Weights of a small transformer language model.
Size: 8 layers, width 320, 5 heads of 64 (1 for keys and values), MLP 1280 GELU.
Architecture: LayerNorm before each block, attention and MLP in parallel.
Training: 410M tokens, 3126 steps.
Each number is 500 + 40 x the weight over the matrix's rms, rounded and kept within 0 to 999. Layers, rows and columns count from 0. Numbers have three digits each.

# down: layer 3 MLP down (transposed), 1280x320, rms 0.051, rows 655-834, columns 0-31
# up: layer 3 MLP up, 1280x320, rms 0.051, rows 656-835, columns 0-31
down655:495551452487419513513542436414518474540478491485433497526593495479505464513510532441516576425508
up656:521550526510443474455396505586495459523479514519480458513485547509483517505509574473506532475469
down656:487469540561466506489514498463467514498514478491543596456489450623480490472500506510454511516494
up657:520540465467501510507574497466411470436434529461504436493523451528542558519527530529524527464473
down657:521437518425467541513449596493526502461531534522475453528465477540492514531533495501532527493483
up658:471481467493436543475543502437510544495522474478536511485539513481481489549439520551533505481475
down658:499477537517560479419495429505487563513514476547462472459476440534506434506533470502444491535523
up659:517467540571485521519533529463484491499475518554503431545564478453545512476479444466584530505495
down659:447503486580478482519532471530473541530381476409490525521468472569456470440541513521482511488510
up660:427452453535419572433550550470452463437507503521503504530412566468429516483487594474480477519510
down660:435552535528507544546504453518499564536546447500485526503567481521549462427502618533502561452459
up661:474532543503584510517496505532493501478452460504581485474511528491580553491581421452497487558576
down661:441495458494486500524436508473501463524493553510535515615511498527446519482535485428473470494502
up662:481592497595477588503510553510492506494538459492548517509519544504472471463485587546594474531554
down662:522466483457490507486538466483516533498495440485495433462565493524508541456528482520489524506515
up663:515493426497463490551499515452532483533503478489482517436442507530526448525514556531528497498534
down663:505478603526559501477498545598541476446487519547531404496546530467499537519520520511551505512524
up664:496502494500462417544535467464419498425494556539524552432455501527449468542515484516460492498471
down664:486426561524535481485455541541491515566544507475467543525500506489480529439420551458521498533496
up665:528472458536548505433509490472473508538453508554491541535503478422502465531472480494571448526510
down665:498489526462497468587430529458466557444559398477536516487486463502545530522545513520497468482488
up666:507426457489512526447499535421588485504465563548501523497557496487487503517516489533514518540470
down666:501515494537508492584541472523438502488467497494482538534485475536512427446442519509488511577526
up667:486400439475537491489542522443539518485517564530568530507483457487415447500571517475523465481520
down667:444434569563500483485516511491476461466529500452560509464522575550499545464507515486493547496509
up668:445577530415485466536509572508513531529431477484499459469518474554462480444470492492511522558529
down668:509473558568544561450487497495514499444523569530507466491516554444531415524502464471568499461472
up669:444480561479548475511447485449485549451444492499540475541419576504490471470543438486445461508547
down669:577517525519463577494529493545506420534524531530517547476501460459529529546447529438526529494457
up670:495520469512509468466529515499539509579544502504530542535485474559508504516544527505530488484514
down670:559589444521543514502479466538523554523500466474464479447477596490459486420390492427489467536435
up671:497526478505483486571453455475528419482370591478555515567450526491475439506520492448471524455573
down671:540481550497582481527458500502568502470518545479476471526427501518524535472503612548396487450560
up672:478484515525532512467461516495451502486483535511498423504503489470519496435525489580429474471497
down672:522483492398546569539515551609498475528476497516495473450505509544489542541492512446510528513437
up673:491529497553561519517492487525540486501460560447473440505577544485516534524570456442488533498494
down673:469430513408556492450498472528525448492465449479518485462512474565472451512618469490423491577504
up674:466556440464457503497460568459433524514511441524545489445441524538501535471519472547532521532492
down674:562480515470525451470478479533560546502498513454445486504567475501536463484481462440565515482498
up675:423522483508506422462569534541417477514483507473465429512500420497501506492445515524504451497538
down675:470437553481528462537474506518445459491553505449455548577492534463554453527607520482438516482553
up676:545520522417511536499488414518500479493404588490518526507498506477497565546473591464582529520471
down676:456511483476456451555496455537547466402503457424518456526552433528501526444571487447461509527555
up677:514474530454558573549530491494511439509569498538478486566564513509455529510501479487504514463480
down677:564423529444445440472513554531470561488545421505446506451447481432469486479518529514460494575488
up678:448534526515587478492485488545502518460499464523473523516549488501492495516557568479485559496480
down678:433516446513513429485481402444434516540546439525508474525476536504519546539531504430508490496485
up679:448501444513534433484528535455541508474498510460519461501500544489520577493515440497474521484577
down679:423536547531506502510463420522532529503499553444453567412487431507499399583555424448550535456453
up680:446521504478501530533476505522436467495556537546551519525516538487504490495481449492523575481555
down680:525496485521454481485505442532568531512472485550512537457478531466491459471545564483543405512510
up681:511482479555529527508488505522574532558461497544590540533539506518495506553582431556471490459504
down681:494568541459515390461531554567532489524534550494485536521468456585469408490449544413563499574487
up682:565485489515565488554433536497506418546424512436490557511470543489588494476480482564563545506522
down682:513491509545503514501468440418469489472459463513402458514501471489465536447398452521457496473479
up683:532479455502531474508510503530538448483484558511557463496465491546500538468516480494501557456502
down683:527471533488461542503465499510478553541601498429477480531518503498511512554472534531559538478542
up684:542522514520518496508526522504462437497503535486515525579520434548563485499549474494592580469521
down684:525494485494422535484505508464496566514482456588517441484504494483500460491482505527490427465448
up685:529528530496491463502463584496458511433523508479488503461450493517570494499485493531447476475498
down685:416517510492490473511508434472514487559482491465536529574541552506476518482558514451495600457570
up686:467551526538528535452536496435461487543475556528509441483548482506544542425505478489507491512525
down686:437459468445508476546500506516472530499493479445533561541537472488447544508465498460501552556562
up687:433452479539526485484437435531458483488522543461501446441515498506524503498509543451451476553468
down687:567515508476436537533449515544449524510460476491490502546462500459482422511456506544515531510492
up688:476485570517516514546527482489514436480523472497480476452547512557450495555506494507490476468508
down688:602520425534625484500525453473518539504461458492530464512484469490420482415465503545545545488575
up689:453522614528482496480457498550530479494510475486499479518443488566498520525507576470426492505420
down689:460474501490507532471515463509456534516500550495537511539504419464503455470500487485498444581562
up690:519496499511558463523531458607523490500482546491515537492518432474539488443464525444482481533494
down690:502512490527475487409517545449501556485558454559565454446525511500460460541525455512531480445546
up691:491507456542548535529571505530519496519539425494460505489505526527462492560538521490545523526514
down691:630511467472521447491522505484449467513510506449508468499508479541531494454523510505523462535443
up692:535515514419541498515496488513470509532570484503487467469542441466457481414517489476409509473458
down692:566542451452539464477494499535525448580455467545491511518551461517462466488480546556537470486516
up693:551545558482495513470520480426516468482477602531536514466387573508528461488500470457555516524483
down693:534461444486504570505621468555453475492517501513560519528455487606528495529454538526531556561547
up694:548543500467494543522546510523567557525504494491450518474509529475516500465491522509529595587512
down694:510424528524528504535504466514508501484498558482452572496495456497570517550530467488431437478469
up695:488496423457526475514497527539508526427478559503464600516509553465568510565428436490511555485473
down695:520529518550533471530527577498515487479526500489509494479480433527488525478557493564484531553513
up696:514558582485500519507547474497536534592537522515458509444447526464492419532420435549514513487508
down696:561471508479487507501455458494599462488492521488532520465481440571535557439519561483477433556589
up697:438508529487575470518443442466526449499532491494587481509520496479516537527496455521552449544450
down697:574456496461521516434490456510553497494549445462446482476520499472479484516482549498495488541549
up698:509481505518463530506519436485511523481453421554495469462510475494522456488495464540434506457554
down698:475530524498545511555554485428476513455470499446510419478435554438538424480560529508576473496492
up699:482498559528494521560462479486501519544496528409495467579461536492460517549542533507465538480453
down699:550477512502482521493532426492483497508517442588461481490478445415481507506515495509492468509475
up700:475455539501464455513491548425452451481478458464502477463587519484537502495483482491482489472579
down700:513493498457522544457483492484487579563536591551557426519477601453556505507525496450508464539434
up701:460559455477442476496506540512429464528566447518530525458449561480465460483448514526469461468565
down701:532494519455572545487468565521512437518465506501557411512524560538534476558544563470521466540546
up702:476497444455499485426536464533505444552466525571539553445554444548495495554503517513473501540514
down702:521512570498502494521506517502400489380518500528517499533496480519488527565511497555505467480549
up703:506510499554468531502531552526545470458553446526567416544564580464463502563595530568500523471523
down703:433481543473481368506525516472476523478533591451543482592545546521442558472459563526494454562568
up704:507486550503527474445485518551490434567481563484525488513426483498483489522422573550443567482506
down704:454558483497503489530493499483550496432518510426492466486514428555524499552509449519552481508442
up705:558505470601472518497523520465537528556553580478503522451555550446497485494471435442559480518566
down705:508464583487506489465503562508488512515542551538598478522511581489423513474429481504501544494485
up706:537463499450511578489488581553501488465525513439525466544552457480531533504480472454541552478516
down706:486492493520493473447471576547445507526448534428527444498489519451519520533511549494459472532485
up707:521440538483444504488548500453590461500526470522523502493503494514475472445470575517434496435458
down707:474507386510520400521463556519601446502474489501483544506542528509530518569528484539527574553554
up708:508535499514489570460494460544474535509467518441554505488458538536597545543506534463473506493454
down708:382459429518419472504492476516525474520497500496542532480474491541457494528473435515518508479510
up709:524523432481420413522489511510504508533487481555535505499523544455518507518529459499526524492423
down709:506485491474495518529466497469503544480456508531513474541515519468438533467471461470501509462564
up710:508523446501516508469515501530471566508521544498488526469495594505475504548596482442521438488517
down710:427434459507515437491477500446482404527550544505529436427492545451555514521496491572562512501488
up711:555479432470523463489479521528460533477558530552470522436548459491474527491521503399488500470517
down711:457479524499545494549456504478538503487535446491549452532515506492543557520490520414491402471447
up712:524537547521421499468467556571483489570523496480494473538490535537504551589518522578531436492494
down712:518522502594539464496545520535438531432454535609534510526522497511563447534506572470525508448479
up713:453481521533514485478492486495422460442453499501478549512513476511505492574539473475577585512525
down713:576537472453490538465527551470532514512463530475488431551497525425491533524447495532470544382504
up714:455475508461491560463482530480503514531541518509566472519532470483552518494540477533513456531465
down714:496566453493537532511574487489479520566545465476479470516486430542562490474513481478500510497477
up715:546486502511553538416467533537417530512507457530412504533494516549522492548561544473505424421528
down715:467554509532550536452503521438528485464436560481507477533489505401483524471451511508481501491485
up716:523497462514475479441492475523520437474549464482506567641491511537525586514499560550502533476457
down716:477451536480549438473496542503585508530474509497510469453503539579509454509484496397439526529512
up717:527539443530460455449447463558547461595529513437528508483448481507486510484486507531516482493576
down717:490557558598506474487525534452539517504604550475441560450515419410440513534577519508529472498445
up718:491514539479433474458423506508492494434449522456522507559596509475512561439448542470490495488484
down718:504543541483521534447408483511538527490554542540520504434449511469523529525488432546571523469490
up719:501528500479483547505513487494470461497528542465513512437556532570487525477533553540509567423555
down719:516463489539549540412509536449478582505404437499429484486469491473502518491509427431535425523438
up720:581518570513473564504535505512500443562504458511581450548482604497480592529560542507513493520459
down720:488502491465515521475463441556489524537546517493607495466560475504488530496478496525469516538525
up721:463476558457454539509523539520526500481510529523448514479506589441489552484467554503521419546476
down721:498483488516531470555532468473460515598511655426553566492475480526497535526446519439493556469459
up722:512502512485458485581481489550521507498488478493505488487555535543558476496532480481420473439512
down722:476519431509500517526517536539524467461476491460492462487430477469485518497413468515520490478442
up723:549513567556448474427482481441516416485484530516485604477451460537596506527493568552487556553523
down723:445497398465509505495492537485419464503556411501551519476466456543513517487528524515486467470538
up724:517437503518542473544501451555471495531480465523410491489445451469433457523469535454544507515523
down724:516418472524519504469471503430524492434524563467499513497464522534446535509453530492514553482432
up725:472496539504592521569466541454453530426553484523531532532456482517570465545585475533499541496533
down725:502559495562522508486495565528514560521519531496497477432500553497508503476484480498492497443442
up726:528561411502420475517511528478477530457501504491484498510520485511501480533534463548486477555545
down726:504532565534504508481520473516500529433500522460487477500471450430515513506444531514550458438558
up727:534484462545554539483524545537536543537511530431490479475544487497429449597534457546513516455516
down727:509546512438433489519547443513536508503438477537608527534489554429546524396499534520446477467431
up728:550491525494507460491517506501505520530518517494502473590485559444473484472501493432523571493580
down728:485513511441508507472462487498486507513527537450513440384465512594464521516496436526481506464561
up729:497531499555562501489502524499560561477505480437522562493462474539479536506456460508553447489555
down729:523451530465485448504603520499478498565515509543475494503488529468503506491497516445467477494433
up730:487493505459506489480507498501513537540482520556542531527526587499459571518496452512533547539454
down730:450542544473544583480482472512485488487477425535572531452489490605616521536468488479538524485547
up731:484537450501542496541488485457522415394522475544528422496484514517488504566438524504531492500495
down731:575462482495479499517464558568507526578405503451482516502485512515503520528565496554575591464507
up732:535541469496481443505588477529530468486495437509495516551485459450491507546541496492479508564451
down732:537503489490471526493415458435474539504531559449555511503515492548534467490443446461478528487460
up733:478512499542455512508518461454495548538462479533573558522450482539454543528485501512446543453461
down733:523483521517551475528505459480508497550453549512465525558507510448508420474540573509539564469528
up734:481505416526472476489451503516533504503472494499524504443443530512494516489510510514495503453536
down734:503456532484528518502479447479538460472523483481530511534478501550522479479558493509485514569430
up735:507469466552465441482543561500532555570465543518540442457516515511423531534432466517526536485500
down735:431464452523524451508553552591469515591511520493479542506477542556462528452492484482414443564507
up736:466481492503432510509479484562460448482503432508555493497564539546501467568508498460552453502512
down736:500474512495485507469492452549457535506473501533556451439469588486568501483490538505566478489497
up737:468466504509558504423528566472493482508486536468523535406493511411506476434483507522445486489506
down737:481474459515539533450497454481460487501544516463554531465544523595461548493473470519474501486477
up738:519501537553496506430517504462512528439535446486525502475474471481608500520503490556473523452517
down738:468499486549489500508455487488492428503531547523506528530400484509512534507526495501504519489504
up739:509457483452495492554488460483509521535540511592493546547557520512441515570510489438448514481494
down739:547614536484424595475457537514480549418420437510544457434429499478476454572549527462506497499561
up740:485535501516499504491537463533491501486467546453498486550548489520535554463493439458436494519457
down740:437519497463515460497500468523508527467505453586526503492513495545457523525566504484518474485511
up741:450535443555557505477496517505549545521494473556508562511492593446464561531463571591424529459538
down741:434443504424542478510470471517509495495478502501422463515511462440533426473507473456495448523510
up742:539522513546482587457591519538483519492515491453455570500448457452539549468469532531504506497532
down742:590460446569463520520515527538555611548514483413475443451504521492478519537479498493500503553480
up743:543486503582535483492416504509523479469434449470456466487473542535498482455515502499514459442535
down743:502527536494547488497485430520494484476463565501502509535491511497603511583501456481473495443550
up744:478467471508415505484474584491538522503558549470481526512426518511455494430558557509470527460580
down744:559425531520508501448446498446556561549563457502515530553497597410543529421506489471478449518463
up745:522414452517548533546498539501456538473506464468544516440586488511483477576579515505390556513496
down745:513506491565526537418388508499504499544524498473511488482493464483482474493514544434532551486507
up746:604501523524526561486531579529480528500506514498491545524539541538479551532523454541484522474496
down746:533533466498489478541441478460453528494474471554428458492448474436489440503549448480484506474494
up747:503414476525471422497469466497505472477482537477498534523472496497514480465480526455499528529539
down747:483575507506446568480520486503541532535480519502495569463463530550505595459443508489462442496445
up748:501532511509476452456519484589525537527494448521565491476581486522399488512527499507458518427502
down748:586457515509484491528523507474490492478597442528501528442465452486530557508529467528443458457466
up749:432519511476486592541523470514537455476510441496436478489493525496454524508549538505481538476511
down749:514525439531478448557506499520479542586447532550630491503502520490511486508478495552541546479534
up750:459481496513469484453506506491483500427516469536558484499465532511431551620500530481493524528537
down750:582484476528501526485548449497571489527549502509440531421523524550485548456532455565578437507440
up751:513516556466462520496460473456410545452465515554520475491529532505536482517486485509450629509516
down751:515462464477430483590505540515483475523481497519476518475466450518426484534592522490508485566498
up752:493371511480494450511539495516557507477470519496528523439574440482553537509447469485467452478423
down752:468546541498530510469445443512591454515441427493477497468516432438525477578490591542482526535387
up753:493490494421514446510457522538531529615538501473496562509477447517469542458523560524522503430541
down753:492488499492510482545491494510537492538417475521595509473477535570498488485526524482527533541506
up754:494455506482487518510480509498484554445490537525540471550542507537507425524468453536553469581481
down754:509556532542506454455499528489446515424531493453528531475434542513516440499477477523481478484567
up755:488462490489540500595527517538557528455471484493470453586558561491543458508518485490501481475506
down755:428535474459510518515514464508445570493502419477508542498523559566549482569535545485547494538473
up756:389501488453584478457476465502494506522533519470517544457465534523519558434586539529522498510535
down756:477453474532496521475542518464499503547487426500440500436423478543446527384468482507468460465527
up757:471470451501541421525593534492513506461464481527488568478482499480489464517511476426538532519523
down757:432520553502442468468529386427499432446510451484446444454498494515540493468558481511485499417619
up758:465456469511486487447449514516581525480528475503451534539519485518462486551543485503526438493521
down758:507539556473573456410509462480502544456496547513541466497497526502548537414434454521459455530481
up759:434526469508476452502486527487554478514462414424440472461506523486508503502465512527544479484513
down759:509524530529511451548562526544489562514517563579504526518501464474572481450516449504434530457498
up760:462513425467547479510473462531537520587507481540496454547436527512525514570524535512489481548523
down760:510478510498438449487539505480518519516529520459559454575527517495538516444502477451537501489513
up761:479507513504443509464463481517471489529581422519510474525554507478571556537508445511374502545526
down761:557508506536535482564562507428421417561484457476490495377577546482500514459446508480442519506482
up762:421508439507433503553544496440520507503499525528489438487460527559500488502485512518535582531510
down762:449520579488552506520488552556539553525452471461482514480493486504542464496524503495455488466494
up763:533472420511487528453509445481481479500437579464538509507489531506561506513449541451461450451540
down763:527528507480480459488454475536476601527495467462479513486490440455508464558484530498457523456387
up764:480483510512441468501555552566476502464501440507480571477547462565567494613466539474471522476513
down764:494528526539488480543464476527456452549524509482451487505449549431509555499445470475518468467552
up765:528464434526522490419472550490451559560501469502439453493502515478479543457524486486480440554556
down765:502462475460539479473503497536495508463453498565567563440505452436501462543460495487498560518462
up766:431482477521574469532540519515580477584505480469526578555518507457514519553511537517545494443475
down766:441495472556534565520532511564488521538423506491515461433505582549561524594561493492517533547495
up767:489423481510477450508437475428497520516538520472484528491475479514442527486530498476495498504512
down767:509479540528518498420561522519556539499488495501536447491516477483566478463530492448495570479462
up768:475403552456478472528514511538475517454500455452629560552496625499447472547460489522560430528495
down768:502552539564499508437473564533373479471511516448414540498453512468528522571476481454518347525527
up769:500505559498532547447501433487594470537518487570506449488605528513468584549569496470559453547468
down769:550495516531434505507500459490522529497498595505473547480495477503409494489466502569491484527507
up770:516539548506428487465398602593503442453550451519549527509482464465512585590517486484555371509478
down770:519415545499451466494593451495482505519495459504477430567554440541540498441525475499404536531490
up771:493502533545513530548481416515523449468489558495582466445543519480514535498523514578465535519518
down771:496572462459484498470586440467466458471475487524548476479477500459548498437447517530573549511463
up772:509474502512515468512524526502466474515552523501479411550486564492485560505483559521503470489500
down772:501574519479521508473440512497489503506513569525547442552482487485513516495509573458504441522511
up773:465451486469512596494530508553542450466454469435514477489491523530466511468524500473446438523509
down773:565500506531487439510460532445513515534516502535484517527491498482506465478474539566493539485514
up774:506586513438489485569536543456551492501441541547431481548522533474497517520523503421557469517600
down774:448508514497474541557542421532448488487504544482502514530477414520551481519515490521468524478478
up775:477453494473472433510488493491486466532568521535488448555512485542496522475500532461522508494456
down775:433537580491526524496530568511507561513484482523448490465503505464565488510453526427524429485569
up776:528497549496483546545508489452496536525504553499518523546541502549459516526547486490498517463499
down776:548402439558497531483500525458524470465471444499466518490533497503460556535580456488534496448517
up777:569519481457479461521552521558557518533484504469520527539521539475480525567558520489519488570475
down777:476476582476507511511538490488531510497544544500512397504480531493493482496427472493449492485450
up778:492473479461507501527558495431563525519545440543529455578481456581504481506485516524484473547525
down778:428456480512518469558541470477467435504540556450560547475475491547593560552468469530473471472567
up779:557522519494475514556544447587481489451515509561434484421527486536533497560538532509453571602555
down779:587490522541523524541448568477560461498502519487531505503484518452588515493435477440471530448480
up780:507530541518406486542531530533492436445554551569474503455457453550421554497482597424558560529569
down780:441503538449524472438495429542518486443475487474471456558562562526557521508526555466445575497535
up781:494491516448516466524535439495506466571499505501532545500501502515489505504566529615449511491449
down781:460496486573409440523510427448534491525483509469500530470504556516479456511484493395535587520489
up782:435535524499465528579521492500516543491477443540462508503526522510488491547522474549461462460478
down782:568556452556469523493555567545464486459443473492451472497510478521523516449518475539471534503552
up783:449475575503463489470476511508560494530553470477434522560489457512466487476490535502454528469551
down783:573436511489511515510481512512567557528407523468517557455485536493432403426518524515545503574477
up784:539533499461439565539488544524494542526557561491530524545523482562520526495483395530461490489537
down784:492501484567499471432505558502415461504491540474517478543462461488513496490512617520437505525489
up785:461548511544520567497507540502491519516402481543514566506537476507532481494572406506443477568456
down785:586535502422442539452449472525436514486522506464488458400490503497477466446455556505500464514535
up786:500467504489526520572461499505517485539464508464487469476502469559512472484435465518512541535525
down786:495529507404504534463535473542540506522522519501498544454540483498508485561499505417492482474468
up787:446435424424511582504509478499460544529584461558475568508583526557481533537476492565490456524548
down787:524408550474498454530536495493593414560454498456480459479483502576491475465507582454558514505547
up788:564497480440522426516537549477487491506537453476487508524618493446514483522512472485526488478530
down788:569455480609476496455579491482502473493506532451440570542556522519408483494508543558495563530589
up789:539479462509521603557523478465512442532549514526511493501507475445561488449572499473457549532511
down789:415465507487433511503446526489484484597497570467510398498472504526525493460502501512459503468421
up790:582590517433417532512485552497459520404524461553490417546503506522481554515382521574596492453482
down790:579467522468472506493536510504526536507469512556392465429531466547492468582502470513506449496454
up791:414487464452505530485503413500551537463599448512509498616528520552518537561479453513461416531491
down791:453480515492609527496496470519569546464504536500502421538524563513440536581513549497448525473565
up792:528540492496452557530479563521529446527503490524510556491428495533472492533560559521497437447504
down792:474473400509470497505505473459513508448512478461492500444509502540493473525541395449489606486527
up793:490540436544583538532534478516521448473446528485569545495536530468436482508491447522469517494463
down793:479546487536483545504492466424502506475549558523519469470458504470501536469449478461510488433459
up794:479527452504450539510468485535508439460459542495551554567542430494518513474536469476507467543477
down794:512495484543555526567465490522520496503513526522467484508538574495518496550561534591455559512515
up795:522489504491516455443480453505535507487545531484485533499512456490464506503423517446548456483527
down795:580550524563495488573537511498507495471468536533510492479504531470508505532491491563460510542476
up796:470480511482548525484476528490457554453472403538536419439450473403458524490472451522465460522477
down796:412497433427486486448523535523543536472508466525527584521539547563427546569504468475485488491513
up797:431475543453474432526587555474493526482490544520497537480458448525569477443419482441507487495547
down797:543490504584420505470465493478481497559501491452512522506486485513506536533605557488554469489482
up798:491498510467478518453538527484492459496569554597492453529477496472441498500480480500505493438531
down798:594474432472464512482521475540504546505510483433462492480539528459536467492530487524507477523454
up799:545555431512467524514487487405479485561528482539523525531461499521547504473483504443468477514534
down799:536500569547496534506474510506514412601553540477508513473508522541450507602443534568408461457552
up800:437488494457478497463535540407547508579498594470554460529563509428503499560512504407454500504520
down800:557517522466489478567502503509496465541540459549498542476453446528495517455487484543489537497510
up801:475421516452454505484550463549491470447483511462612448511473540509414523536434490417469520612520
down801:487529504489575474452520519428528508464537482496473450504523470499434499542477472488479514507496
up802:479483516524596509484536534510498515490488491576515504606477445416477490468477512498573485480487
down802:509459431522457527494530550448501479575500510480540537467525561465523550545561486485504528448409
up803:501477550480570479525489590439526478451548454516545465477482438568475458459493521493564513478490
down803:513460472488475531523520560524491543511502519500463508506493510494502508514514533399552527479382
up804:566521455542529465511458554524543542485528488503537613543575468459526548467486475493509517437473
down804:567460539485520548479457553437512526389446493500444525486558482426463479503427526486521543503556
up805:408546521530480485516563498488467532441550572486533497496465507469450616497452500503448525562492
down805:512455481495510536520468538443483518516521503443519446444487567537496451534511501453512535493477
up806:457525508490494520520526554549542540555516492508492517492620517585531471439489527453440497514500
down806:461410533512541474505537579537510542548417552473424507514504440510538469547505554491502563486486
up807:494474451567543433518546560510499476532478509504475547577537477527529461475525554489484484509551
down807:522496460514533488525474566526480468460510552485434504491488488460577501475504474443563500481521
up808:446577521552423531507548533559500490498510473537522518499509563569443455507522541521464409507513
down808:459438460476503451510512545509520495565539590468520468530480499488623486531460535386606516492555
up809:442493481470502522480509531523517480537522558496474520535443487530491507535493490469471462584512
down809:484488499538515487579497449515467455515541496516490482517484562532518503518487504489491491481466
up810:521470485499490451536485569548545488539471443506506534472540496426478517516463508475500522478525
down810:463552553495516474422508448509445511485510535542490447519430514519463551596512538489516501526517
up811:530520514542495468512469479597491428536516500489501568497501540527519452476558536471501495480471
down811:505523421491492503403470517464553518518533565561514433510461443512445456521475446474567483466469
up812:520546412499430556502421543457403445514504484466482492555481478417488481476544426518498506493463
down812:425432514483519484507554494534551481572529515494464569532505505512499462472503461532392459444555
up813:483381646330536447395479492412491535509480581515480516363415545654540588417518458608322590517426
down813:582362457423515487548518438535485479497516558531422547457435512612579564504431445603367569574351
up814:434509530537468494512525485478571558490508485453456501530490480485532456517603527495545554452511
down814:604510503489524494546499485438521521483460522467550499513482521527499413551509519511455460506500
up815:438529497481564563512523509527524437469518553479500477498556500534508508545446471461456479536482
down815:518590546502460513504490500528453505512463469487524482540535458490506521414504479499517475577502
up816:545466535545510452511553529586556593464512527518457483535471535536517479497497489490518466481461
down816:444556464534405477508489516476520498494471478557528509533533478460459445573508547524445561520485
up817:549520509433438450540485526426454467454473447500476498537510524523442492488486456505473496463464
down817:474478465538519499505537545446502541463553504527500489480490465547542517450472557538586505538514
up818:519523500579485485477479534434541598583519526535588504498446533511452542489526541517518525483550
down818:436460488454428478504472498480501469520499472513450531524435468480578473517483451536540467563508
up819:492358634420489477459474434472514502467509582522438458398457506678600579450496477593408488533398
down819:492417479443457540478489575443491559513567525505555522460459563591499501413540476521468513579520
up820:560540466427540512540557504479518467525578466538489483516481459529490563523496512506547536541520
down820:488516534542508502533526510469469474525445494518502476450512483481534517537514468474460491450575
up821:463525467468534467525441554549486488539506468510432521466543460480559548550559531477472500469533
down821:572514445524483520434552455528490474412543507505524538516557539488474484446486482526476513468481
up822:485551508573568441524495541549471546447535427569491523502454518467573531518475520466458536486539
down822:531547641486617519449453400477481550481523573538483481491532562470446434479457522526462499411459
up823:532531537513536493503613454542485567451525504504484517481481463487562481556517506503510567513464
down823:430511407477416493604568484454521438555489568455420443535516462509498467514542439543460451534507
up824:466488535534469512417508442540479455454507543521503454549533554432460440462488528544451494513515
down824:525480483479524509523507535434444508510536442414560444434474530571536539531445501557501583523456
up825:491478483475496542501459455466435549510467365486615485492505602480439481482476617507579430486578
down825:493434539514502556558473502478509528466514454509455488526536525483491493516541420519478522497516
up826:482487473529478389456517509471508568470494494484582527510446514528533499449468493462545531480458
down826:513478510491563476420473532539494504568587477427450531511535482464469500529491514524481505507518
up827:432510509452493426481465540540483444505459555479404531554504480470481568499490435478467511514461
down827:513584469496500515482467447545474492535506393553573523435443525523513467537570521493485487467390
up828:480516505522477473518453473550530577468529462537583518528434564483505454477429556487498537489577
down828:472433508497520446532510539506500515546479498489456527503559436575521456554510493516539500489519
up829:532498535554527462546513488531456499524519493481469522508468539462517470570510440490520449570536
down829:537517439486484493460482483442519502521482498543506501479479483527496537481487581548453531475508
up830:471524496478495564513536504464531513463536479498503476496508519522523556458422462496481453507552
down830:526517521583512448431468428546517432497417478522508585477531498467499536517482447399544558540515
up831:551509511490492490515506490501564517507550457555517465497469508451554535507513541458476406502519
down831:506458447486445441479494594547468545527467510448465465447569505565496475456490523553445559469490
up832:503497507522509499547524513522482530531454481525451447568465501556501499518519444471562464498513
down832:530534509452539504491426463467505518405549540445495527502535465455498504529527548513559495554541
up833:461432542609452551548487518483488544563563492538473472585471496457493521482483512556592529460489
down833:542507531468496479510514471528518509486433437530459499472526399498484476459504487503543576426490
up834:468484526499539478420516509574524422449517547500504536472556536566471520481516504526536534575459
down834:564445546519517446489534545456484548479418513518485440539487532490488509514498532503501554444458
up835:488558443483510474554460577533552551443515508557510523419560525539536489494504514477593429468471